Part of a small language model's weights: a variant of SOAP for these matrices.
Each number is 500 + 50 x the weight over its row's rms, rounded and kept within 0 to 999. Layers, rows and columns count from 0. Numbers have three digits each. The size before them is the row's rms in percent of the matrix's.

# layer 3 attention output, 160x256, rms 0.054, rows 121-159, columns 128-255
096:492526538478538538508465448386503557489467569496573447515497439490541534472500511442501510458445467514462532541456522578483569449478495499492489554466470519494437488474586529482507433511469563575464457549539404474554454417493529492560480522484534382456461555507508576458543530521567552558487516533529434471520481523493487460501484562613542487454549471541462385491456601564529489506484
095:577500485555507500554476511500405522482468568490480443472478490522515475562491592467470498542437461444588478505569531497494496555516566547559451376598434530542508544513518478442476473527371512440534411522476530462532487542535553528548424525471494514475512531535473543500495567492461518465501503600509485483493514458531531456483441571527555476517450472491452533425481468409483528462454
092:585491396527528523468568466560555504433531557563562563571568566507489556514539515519562457563457593511466507433490540508516495520538478530501523470432622510555397532482424506444455398499412388425542456481461561479537505447460518501476437416530484513508494484492548514579527471535542598525589459485554426495452485566516517506493398502477579459417402487575539443451434534466500555583463
104:443632608489468485485624523460516557533464642485467421555474525486510502517512585471483443530484445462515502477549437470517506453427563505503513399485462500431501545487549542451499474589463492419590479530517496412444524495546386508555479510608559519491518555505494517494487420568437500470514478513503467597492546559531466436471522569544438454533571470489471547468526572496457552419435
101:491435396516588536458534518412483473501508447584407402520503501531493458500442475522547461480488517476455465475495486477462439583588451528530440519491459495511449544507445430461458512563538586501540485530554502544425482478553426472416438512557600540505557524528576453455500452554597463499547472478406510557440524554576458544435488478473488532550522460600533520466454484480472521550447
101:573479530561469525398453513531428448518477462574449579515432517484504506407568531516499526511572500414409500524549484393479488467357510503491504401529409507499414449456421493529420414457489493502521559529537515480473517543538549475508535569466477474464538425490467460516490456528451457478462538589453585472593464482527588529498502436408494536564470537490564481555533487551493619553503
095:518452412511467533425538431466454558528462426538502465608546558430490550426404497521533492523467410492469453447553452516508425562443511439527569571523551499447519504516499508559513487547439399532414476496443497575477465492464548553480552490498534589453506552478584506498527523486600477558440460456451585450495537498442497541540469452469565475472472499500581538475503428455534517582499
095:535452523496526477539387561497544554444433479547459532516515494482465500451415516539416513515547493551486575480473442504473527568540518488532422552578437443537471470512416479474507490608590541548516601495488584495533504469506457557491593420499457441516423489510476480528516549460585524517467465573442514434475604379469597491585486514430496546523459512547493604496489511500563585537487
100:486560410505451462495570471505475440554445563580574457521531458540504457540506592466495517423553555602474494498575480471559438447550481480542543474527577422555521518484528496544486449565536471479524481455419335544500557493408523554389497397472546504495488478531498497507607433457502513474551560406524543481446449525455435533529498432539464470505466463473561425506482459570486581501525
106:480492453440582479538556584452531526522420535505523470480440557511526590475509493524453514483506514430548515554529539451503438540536580471522462517518566400419425472550386513397590447404462506461503458560511463464537510429515456564564502555531499529473506433427517468514460479558539534543480594559538515511479552566490432451451507480474423553565547499541472444519568432446478471534502
099:474484485515461497514407429530451492405475487471525472507413516496439601527587504518504465377511562538418477512411518402478398459444573410474588470490541435499469412459438496427514556578509527507530457430475506418551549512529498478476511434507534434544523447527479500511522461447553554479537537538423534509593445479541502518535543543536493485520496597520469464462533500495501475546456
114:498409540485529511547463509553567517493558411540505556490440525594418591622484467502545556571551507476529389478505428492498468490413462556481541469457564508455506440572463476384464604493422564534461530469541482535415521501516535479450511513490524414511512364517634449553401331484526533441478523491516521498483524528467520482470564536508518490538563470554532563482492473543447444557495
100:408426460551474516539481554515529482500580517527410556454533498502490494576512493492496458448419582579469514463502533420423472557404430405588510559495506348560481449507485590613520508574487481474462445442464547459449461476557468492515536545467595566602596492458444460364489545520525397490536450394518450508521499484595503458504524529523580454463509468531456568516499426504544549480474
101:502504489484556576479420606428445476577520521450397431460485495508505473481461478462578409518485542435486523469508464472413453578514516528503531518512475482523452451500365598561548470518449530446517483503506551599538542492514588449494522602472525515578465442416486501522522486606486468496518537507456559534469505486484568537586514469450502502500530508433502610505559542459428510539402
107:481463506465505545372552516472528496497526595539517457430469501499542562421479440510474553502520624539512457538487415574529416456496556513367481487412459514518540485537389457575408556568494578501471412490526535452470522436488448507520466495480496563523517466475493575551433464479501419584551488461483481493461486469513535492470552431476512562539528528515518570466523567459427547505476
097:488533502486522560467479540469505503502411505551559548562481519545491468542544504461536398497494582523571533495517438538525546473476605508605574484485533518448539458528420456509358507510463443422537519566519411433561488564497467543560481539552567414454444529531497492462436420479492586505582421521463607453463531475488528504505439521461409448431528442443581508514561514518579603521486
102:486487473501503505422489494507568517450582470518392522482558428463401521494496481620554407638531426550388516565457522394525454543531508391477452503520477489564453525423437582554392545534552407486540582422497589435530518541565501481511481415521422603462439508493479525508403554394433441515481451530491463452671548458528523469459452448505468511546508416541455533456578491490516494488479
101:486469508528596505517543591464530589551523535413531457589501467588579539476535384475537538477424478444444548419440459465494522450451583482494453450455540535472574513504425554507468491502495511536515555476512418472469584561524541497439493520407516482499500512426459461491434583496489512511528480517577420518508471577526529546508490430425410494554487491610498438605539585488461508453528
097:472418493469480522549474444521502528500530577528531490571470542496566552423467435492517505556559588562439440583411469495439492543411566618512555486523526509474472452450530504451623375478359484529494525467509562452607502475470455464525554557439450409499612386501457534424509480486560583483483479505331529457523500489455476509413506524496507469483514514489507540480488442490545424550525
090:513508471454480526442453550461422429428413521520449513505494484473515451550458554546587413502496501537512523545436403544453599497522540497595563538512527488525414486535491545567453509613482503457506485542521579545460546436487526512465617481510525563417510580550483496525455471502463509478417557396486581448461517509520565489464458531554424441440490436479422491482449513525498491498513
108:527442504497514527548532515471526485531471403470468490597545572507532543491377450574479455473527496579463479533430520523522526519476483448547521413424435533475416572520424496445543496498392556479414493424499493517554535460488572477546531496459472508529545508435520479429463543482583457590447486546534502518493558537580535490526431437557608546554479550536499534534466524461536434507523
095:477467492468502479528488562407446447430498538421480521459570475466480472511398414502396527528496502589567499487549522536469433495459532419550482484418471463545450459466489461521474568516531499580425481456498605451514473425473492493572443543492638481499484502521573456448517454428572498571581568505527520490493465450496480501589533523516551566465413514526502547342522425502561520573490
090:448540557586514512420463517465568487494467542573537539409474510516526478534478526432547510450518514503513575478494486491571443534433434460427554529466450505572493446491486485500574562597494524509498513502498487572533468520507572586411477393540483551565579532496521523515528606469562513490530512500522583496516542431448485413460539481480560471490507494541472494461484500468510603464452
104:596404411500532487485560572500503595533514462545607528495431475467549447493502492498497479438523451474519423442419506481550550449464461479441473531461474465524534572569454504438548437531551502502487499467471552436421547449471410457449411444537509474432535549441473510464472460492467588537535497484557475506491550558518454486418526462490410617441509530472529544523491530527536476413606
089:461567501493523529449570513445441462468525491525537454469484449517583508488491612476526491429416436428488591566565467490571491468528533455512516413520514511647439547486497534626515423508489538572498424518480495450463541458482500474459549443455493586437461558527527569574514546578503532486473579515484582475494453504508452517456484531468420560519452547437457385451482573469527487514492
098:442436608478530510484430528497461511507501436526430558517477485555491480521524487454429601627415515502443481466481486523458532460440466503533450558483433506554542485519419497509460477534439406532452483487517507501402506495512442462431466531407412518466483509409504541441412495487500481512552424493561532468543553537513501479490540473507507510596520495531462578511478499447481456482541
102:488547452516479521457416460462502537543515541441530496491436464464431573539490549559470415517498526538633546541529470548447452542489544484449454634544396454530534427450576423543522449468564563554568463496488442480478575541568433592488478395552353511451551511478521593531551538405419535486490442546537426564500542577537539440520469563507446443432546496483428525482450475503520421515538
095:513543489550457418598462511485477472581468430568427520528512452585592429595452445469456449496464401613496608481503471508457542462480571460634514500536606473449443543545492446460426575457541561423497513539453518470458522587491543553547509451443522483521534542538489414443441466545499528448480504531519516464527452389530571498464450555510441465417537465441527497484525533553548442540534
098:484502508498458402507552490547450466498453447528456397496495470467395442464546484444471560406562578458449454472551558417536491464386498502458509579528523467550497537521526496549470534586521560476480486500593544436526498504516457478460463468564481558512496470490397474482437432506458407525516506445458516522462401444527469575498454521496480475449543519426421430517465454475440476471428
101:470530515481503602514469599561513412441552490524512555488488547487551529529512533514461354544566602587603546525463487514510506461423532449469548626465505430486353460425405533510561430480458472524526471551424471480524438439488513506535456528577493468526476413543460506514573474529504525414513505531512496450587454500398568466486419476496548524518506439532432577440522512461447564561465
107:462405563450501437467579416521522476584413467572458480445458480439548574467571524508485573587495541548528429535488469429467554492456433465518506479483500510440427533585594571490540565490481513492473500423518578534479524479525522519471526462592473514503604508556545582539408580471537487558461472523456527475520557521562456523490469529541567514437554545491484453428412547544545434469524
095:604560479426488443469493490572486530480449551372445457520526481503464572492455450473537436473457497492531513423523533559506563553568438454572470579496491557530555516498535558505560504448488464527381494525541509482566519473480617504444441505542538473462538561487504510537478505518530540518469507452480520466552570505473543479644584488601513496451482521433496420455530483498561518487498
102:572502446504534493483538561540438492548556479623449485439539548546585407465491517468578587435548483505546495600531528444459506499437604557435456499467583477529487474561403530560448489523492455436487415466585558467476485472492507444517445513543517496476579543476405514545470454522588438510497458520430534506536533560494519522502492473544480518503516544394565539502586545480419489483498
105:443470445511545547481441514385453466514482423473531484491494467452461420524507546445533509520604490510509538533555475452524479431526496411446497421520500455476392482431520482531472553413565538487390541542524502465440525522568489514469530517517563512473493499621592504541468419425542436438463491546473568484496532542533529479538389430556473591475562443462540600484421468560541503478500
099:552657597472498469528540462553531477547479487488451499449442559578564478508483495559581387519472528477529417492565474412479453458495530505500540532485493427452661476435457486535445497519464481464603448539443509479558502500420584520497441563556492503570648544428458556490498567501435493427491533466528508531554446533483471467538582543454470448542542567467474543404502468455468506482477
092:520544497464536441504535527569512567441412522419475431476453528475520571492513429498513524490513410494451449547568536451447474527515472516521472558543413466453426482429459447552568559564460464555544465525489428603463474481500495546439444529463466510429595539437435548521484507547459479494471517493527476565586546540546499484505528459535484510577478481534476504479543475509433487492563
091:536490542534547523433508435534558422445646495462478424493562487464494386506487483508480463535449494519523613467496532520402543515501531556426493512485515463431456578493510544484508520529569489465512579507500453589334586479493498466525547486452518571453506522537442457465451414468438516598495524432389467479469426499477438536501571431433576555510537503474433446520493518507479605461526
100:529533412518544466433537483644484559502494552455503497509433499465409498436549475537476532530603561578448426539501513397557437532417461541409453518479532466539516541409458487545453494569505516470475474505582501509466515503552487474447450416573524668466580476469541525551458421484467477529537401436468503580553508470497442520573453500512561504475449516422509505511592482521449528458456
099:439532528540467437510510449585505443579544480384498500574510443488464422624349530432428530527513521565520520491462464551565499509466483561496537554489535504509500446518507512427576383510513524482476499493520544393583454470473510507507543505519510476398533484484481524445471489407570530452600528460550465482507508561427409540540455559538485439554411535523468498426536451544546501487474